Weights of a small transformer language model: 5020 steps.
Each number is 500 + 40 x the weight over its row's rms, rounded and kept within 0 to 999. Layers, rows and columns count from 0. Numbers have three digits each. The size before them is the row's rms in percent of the matrix's.

# down: layer 6 MLP down (transposed), 256x64, rms 0.111, rows 175-221, columns 0-63
# up: layer 6 MLP up, 256x64, rms 0.222, rows 176-221, columns 0-63
down175 092:521556477464467423530494479449510561492478502480524469523581469487523413504480513423511534458566558555524515461597502507457537493523473501467544494495485455460434597503492504476554496493450501
up176 101:463531498443534444602570534462483486515502417553473483515488504479516509473494544456496545518525472482488471469562576434523521485536481504551533475530572518517477488433472512540472434407459518
down176 104:564500444531484508494456468585488496537483565481439534434504506523481497605464509506469504412435458508565471489476529537514466507499557434459495532510499526461495523497593477432534509481496543
up177 100:531450553528500550473553463439557526471513428475521374482536552552490489513552510505542459548495521541533461498504473507523491513470541449434462521557537549537530458468546531505534509531572531
down177 089:509472533420529436496530514447539487462476513457550510443525550531557525560496504503465525470522520542566476490528457451558531500463456459516516374487508507529468510540426485486479507568578486
up178 094:551511513483507544463513404474580512403511464489523578480462482577521515509465470460476556506487450538473486583476476450474527521491526524463583526523464527528501444449546524519548466503549500
down178 095:464479511465484461555460506461527530530438554580453568467533449432493465577485502541561511483533520493471479536420509501460488481544473496525436524506484502508497463494509454489518625496518571
up179 097:500516498481434481516441493544493494505466400480487582529516475543506481536477484522508493524494521498507470481540498421451519445521504598433493526505510549435467536562508547526456422435418498
down179 097:490517468469595445591553480473504523502521537481435409441414496424468517459474510455485526500530460528486519512513513567546510503512535436561510473500470490555516476514497481467522545539570477
up180 101:525554481516435450527443556501541443499474493517512488431506534522528549496462502533656563560494472510464509488532486507487552470471465551456528511484554484497531461557484444492485468433509489
down180 098:509512510482550443521487484509436483482506521471502511542469499586444475560488525522509534457530511540519484463575489491559462545514469505528547377527447379499451537522543506538444472519478496
up181 096:506489466450472477494527495457477533454488500513446481497382507627547529488489458526544485462576497469443540458475470456506564453518552474519482506461505498476469497538557545543576477514455478
down181 099:498482479561529452524502473524558475460423451502533448500502504443547495490509551474498464524565524472534426573424488516494507620465478543466476501465473451467543546489493520541580492449493501
up182 114:517380515477537515500457511433565449541482468490507467440467557533565501535496519542499489485568471414513553523495537554503466522480467535514487490469508448520494507463514478482411510525523402
down182 117:542485497526472504505518507527524507513467459525471580387483533487491524563462477508461448526530457487509510526506469457560511493577444450521512398570473478434582513521480498568467545492536485
up183 102:557513458528516484558447504458454522472486506456478522452466542570476523584469539497483520529500451478588492515496414527459491480428468510499513383490515456517503474467516488521516497609490477
down183 106:424461536444539457479540531524564454543449476508517551519556454467458447413480500475516514504501563469443562451431501494506543537538535472530406537554524485493570520497509525503499528506463494
up184 095:517441443490577556492551457537443529526575489487499465529459490502540477434485509543517545564570486433535509512547480532535492491512507572508518468541463511525443468460543473517531387490510542
down184 089:519526480556584450559566506522490505511501501478438472504456472534477474467466521463534540467475604546492503474425552473511453529512462470477474546501506468511474436511477541485630539511471469
up185 107:523503515538471488489510534526504532461549441570467504443518494399475537558484460460495512478420459444449492529502505526439505562526470561519538498505528571558547539457511551495514460497417446
down185 103:482464465519565541462507407482478550527540573477518503478456485520470457507512440499484559475538579605539428454532512541542447504500478436516436476534512451554509501553513471465477489515490507
up186 101:507444500476523510508473422492565472487459499524497527487517493561522528561556559510477497482477487393521515470418529517570472579501521496484439559486456485535488442450562477486469506533515410
down186 107:547480483483540484552544442529473510459491461477561467484493493558527488568539427490520466381490476445488508512433498503548509561499537480466542492565446442496457541523532477554497560533531441
up187 112:388435516520510484439540473477514546509552471539557434585486493467546528471516457477520462521527554511478441525570528524455485484439463523450466449538542523527476436511523501454491478532533455
down187 099:485496481510445573504533474440497520475589488487555430521528525550436447498537507534458515436515538585463549474530454505488492513509483511469562466469440474499497523528485474490578519543538398
up188 099:495496493495436504456446470493516554509519483444546455410462539521466473490465529484496500495516421586500551546534445480549547427519522426456543496534538499479510545446480468518421472551452498
down188 099:588513486416529501531503485525405494483496538468476490531503614545484440509488512545459497526441525453492551508539440491464532565466466550465481542510553519432509535437489506499458502459532522
up189 093:490482524518436483471538543491510480500462528490516555528498443445562570419377491541497511494485496467523496551458545549498487515489481496451457536580530448474540518466484484539477559465577446
down189 090:508445504542534470466508455485425483489521506519536591501541504465502548463438485456549491527452474525542527511466486491516495636468488501473463512582478530517559513470441455422482536495560489
up190 100:534489547504515489480584474585534393478459477586510475506500470478462503488519434531504515493429471458496493536575527585595509491467545465454504471499536472545500514456498539514557478507495504
down190 095:513497489445472463486416588501504545506574521516454535483466558535537578472493604456528456511533458443513472511433546478448507458491519540544505504517527514483497451492466466486461500584458525
up191 090:567524459477383576488506461453495495525498482490481476498494454486532511485471492484542599496482593471568509515486463485497440532528499519565542450507454451488496546513484467513400468496460469
down191 094:521445448482543506553443478523525513536502507495532469473486514521480576516460471504517479564520497615466475451495456506515443431529503476509557512486538409547455415548522467527573456509510467
up192 103:471438507455468533524575444501506506440477515479540506483476487578484543516525502496564488500506470532406567450482437468533485420496506508462513462495546509452437564566474493468556571545513488
down192 098:473466462581460472439467529522555508532526554520466483516539513463512438543464485534454494600519493466515399480525495539448489534459566502443522542517461472502503476498518599458492534439497510
up193 097:548484462556505568502556520559570544521534463418528473568465447514431496527466556440550528498464436543422464534498482437539459482517524487463505520521533480506521474503552509519555512519560521
down193 096:438511569463482451472447475492459489479526516566522545505471542494549473528513486538470471503492489484597466488515481546496509509490477503498533454427505441474467626542550519483539462539394516
up194 091:529560501486488531564512534503455513489522501440559480491526460549532517519424515416528475517586526485523468505505436514518479511459556499450511414536460574497473455522546505528510523495380523
down194 096:529496520485572502431537505556504436506458496513456465550512628529515447537545483540506518459417453510508479434537531489526555473543446459526450520441495507496542540481523517467524499480502423
up195 090:491580549442447514473514479458498515564542552516438512470522453549538494503519521439513484441503482486422509587503467519482540485512533504550454401440468462489435467514481446471551537485533479
down195 105:504449475503549451492459519525481440475482504557494462500428478498481495483501494435502529510483471596568493388465522595477505543489496453504475566541506499533536511548530605526464457495493506
up196 100:542517468525456432530497391506522547511483480569510492437558553495521428538451561464575513497547504507474475506508524535483537486472517520468605471506531529522506432491496533506501438459534437
down196 097:475511556397537592535517582485457485527520545525487481508454470505497482482574435577441522488472509513507536457464468468525507460512494502489406469433513518459538541522529478521450523565485511
up197 085:558421455469559488488475564522511481459599557481504512522519548486447527528520525506455554516492458440506586473444436446564463498505548467538539524506533460437509506544514566490512478482510525
down197 084:512478469524498503486510480489506507532430454523549498492433501484524458489456588477524513511435514540490421494531552563477528486490500458538588490508472448576459565483470436492479541457547603
up198 088:475479468530538576423514516568518513488480490523457455515500550539554509500555477526469467598462549512474468495472505586483488545555494488461483566504452564543475468491499518474559573452484433
down198 094:472464547488575508567501463475458552447543503474502489513485491529505500500500417494507482526452437494476458491488485555490525472524568562507494431442545479486412590448508519594535481559514507
up199 100:425415468484470441511513507449511528503560558530469510471544503448527569544477517501506497537574504454572482440467525500520457502416500436491535486514581575483508517508538540457489513494487565
down199 101:549537542568486472576540520467466429512502460537530488486468503536436452463528496543456528473410517500438550518485551482547562539510574525473429446505479492544457527547485484483469516519429481
up200 096:500491525473455538507551526464576494450465441417544436531514497575539453551571462503584472508527496498463445451564468489556552474496463478503486468464524542449537492485485553506481446538537500
down200 092:546483553506499432433492501481421476529493496486507549449480502556480517558574462538519549481521536503491465461548443485525474569427442476537509445539517463492500415491582472534454524542528535
up201 103:526549491480449478515539524516513550464504549506519438499509437564440417483487579569548566481486501501459507479519574474468452508434561475474522533511499536505517552521583553437518506511531454
down201 104:509481486516526489540517456514516381512547468512463550507520558445559536481462455475477463578536531495525517499488415455535562547507436550564483453491486480487474467545495419501473508521451552
up202 102:474585518484502528507506557527536510496529547435545459454452487509564537535465532490471498439481532481474494436486463484513581521515467516469454459488497525512496522394466577474403519441553501
down202 113:512442512551476486537549460497529555481457448476523523496519505377537471500475449557454508545511479551529489552514512489564500449508557485504471512428422466477482475508503475568501465602468528
up203 103:531522531502515423490460483503471529442482511555482524561502470440511443552563496479436466498510510510433493506499515513452467595547464466458522523546502567463463546486557560459467497553406526
down203 098:455479487498476469558537553487429574563534520491509511523521506542486494442426523583539500451438477469488499467543491512499525397515452499553512460494489476490492440544437496605497483547502495
up204 100:497524376495474484511494498531500471521507516484487518483474455481544495515517528577546446582447501472455467481540515488525488483481472500592520505396426512531493497566511481457511527507412573
down204 116:473485578509512476522523460520474556454515458507536451548458498527487504485480425400506510440580504531516536466538482545474539504484544490433553472530567536454478519511464470547471474504585425
up205 101:467534531462489490471567493512530484496528499521550476466433473518543440519478535437537530435438444500527559453480560512503549472506581499516496441424505499513467407511599504504523537459469524
down205 101:529458445555455485576466542499498548496421558473457543447514541498526524483482481483471444525505551538508507585456482477515510492565457488451508559521509498424490597549453461440493483465505526
up206 101:571488522459551480565431545431506525533492552518508537508475426438526486531508455427482451518468456477429468462518490542512481508520567481516504476512556564439526567519517530561494470503460562
down206 097:482522494571421458463556466497502497469475469457484468490554592507457526452432563506497504499559538539565529477526483464527543541527465556521508482445465501546444453488483529419528549449536467
up207 111:535420449535488499447514466526524485430567593470517458490483509505456562434533559538479451563528468537540481451476488504520511469423426481436528486533536464478544504483442494488533460522525522
down207 112:449574468504450551490558521425465510467482506487489513478514502519575479468543509555438473502499497523523539548421513505425484442472502515471487471444541463520487557473536471464512503614563556
up208 095:533496501455483452531484475483532532479512486524562499499483523576488472530541599484441505488570435530536520536521557451456468475522454478504405545519409490484493528530439561488457549511563500
down208 088:522514504552540471432575527474552531525553442463434489497558494463485473504522492548519487557504493456488432478531507524530522435450519474542565431520502500491409442466548487559557437514491524
up209 088:440509458481577465509448547471471518485485519611449507472458520521446460517495477505514598497513518403504536459475482468504455489595537454521513485537471561506508463544535461456510452472512485
down209 100:573495566564448493548556441496520504508468444468523484474571498521533498505466529508484492454492442601502493516532476512495503494407524560481466508446571452506497556525451510438517494463422513
up210 081:485472451462438471472463543545530468500501473539548488516576548506427489495408516565514522551502512475523562464477407534460472508485523550456517496440553488454508576525486506507563474552454524
down210 077:523425477507485388514464466447502553511511503531505498541569458561511512487480451493435480510521477495519487491503569488505498486563553479483503578571426481494445540558535454510530520545486413
up211 106:416560486589481497541519480484551525440499461521531515547441481487508529463441539468456570511473467545530557443478483491493442554582535511524549518527536485519452531481521506527505543486468406
down211 105:476493423515526523453423552388461520532463582457499479481485556491448529520475473525546506539474483562509565532500489447494550508505485480549513448537523491441530450483517511535456464583537522
up212 102:511484477486429529453515507440435504535482489504599520501480522450542485543445495402513493559475479421528491555485499533525465509507509491510427438518504567495442545436515552499504588521493517
down212 098:498526529538462504447532447460466511501483529493548469563554526455516515462468499468513470568432465509475457451434569471504526463460605482453467587457471483520514574481507521529560495548516536
up213 093:434535494588459496437481526514508526451482478525450476487496520490534467537549499481532468591509460500538524518513498542512525383456499543535481387505498509527515523506547512486461441439499424
down213 105:567481564440476491554481477483433479550529533515580460532492479547486531481453552452495499473450500564399510455595487446481462495526478517465486547503540512491493452494475444543519569527495523
up214 107:500455512539461556504533482453539505525498536549527530531483503518551522483503484529514519482521537467525571475510521593468431553542459482423504523593514476464458574508511584510485458451535413
down214 121:574468450463496500542487546525488437524586483555446494529478515510482580439506465473547515478582495504498507505516476463425575490507566503503429522532528508480454488502523429520444479558445467
up215 089:541438524506506515489488509541496592527534458576487512455487516526376489516580506480403506496489498453539491511484496479469523493478487487510428519555465453526460591554530432501492530466482486
down215 089:468524483517555468454491487495527490476545484454499468527524492494557562569466561515584491459437548490455537481626505495523467456489489452497506466442527524468491465449459522562540430474560519
up216 098:598462490519531521524454453551522504465483448499559460450514494481469508464521506472536483532538548454482467542429462548401505522491481366495509486445571506535452543500503500518500536521490522
down216 092:527507472521456537544512442521524449512507493488444562484448461514554539511535556469428502587504467491528587522493504502507453501473517487493506454523476406508487440557491555472572505399479526
up217 105:468456462417475552507491472531518516490470489471520463467523553499558461482477505516493519500516459475564595532466490489418453465472505452517490512497493601434553554540544486501547417511572476
down217 101:515486522496505526511527491516516492539508506555482473481477442490486502494532445535507463502472534563477456537550433507520518601494553519465413475487491441508463453621437426543496510555455558
up218 113:495573479470513510479523458440497475469517493483482542406499435524479472461437516468522428483520491487519536515462457482486513524614469503408496583552487484508481517439485519476483502549408530
down218 113:539472484528539454501472554507430587487469461524429521483491500500543569442481477498515496511504549500427528554545565493504518488471542532538432486527558550454474438459475494419471466577525517
up219 104:495535451412493477480556497469522471500509520565524490541464503520525464539482518419418472498450433498500408492412546555492496528534555445501542541489549555540500488503406490516507512483488521
down219 094:540460507515515429470516511540449499512414481533462466461571500486517577480522473567502474525553516484503558534612478445532550507521485454529447462488493493445547471540488530451447465523451549
up220 100:540484521453472505475473562458551508489524552471458612502464520543444507494522539512535519428428493406471525486527518502470539494506464429420493437495463527530495535476577484512537501473452466
down220 086:474437517618463510473495509513479529460478463488507544512476457518500511460481550462507418529502434526504528537503447537583463557533523502490474582455511534514518462497550477426549541419476528
up221 116:531478481508424557504541473469557474488513524475520536512506512517482576465521538504526478447502457468498466527461508466512508482514516461508480591584500371534482501514493524591466468480592446
down221 098:513481509465461482411523445523518530561557544483479490546544529506534566565480441617481531531518463448539459515524515442493535506483453527495533497527501381458481506510491467469493471448480490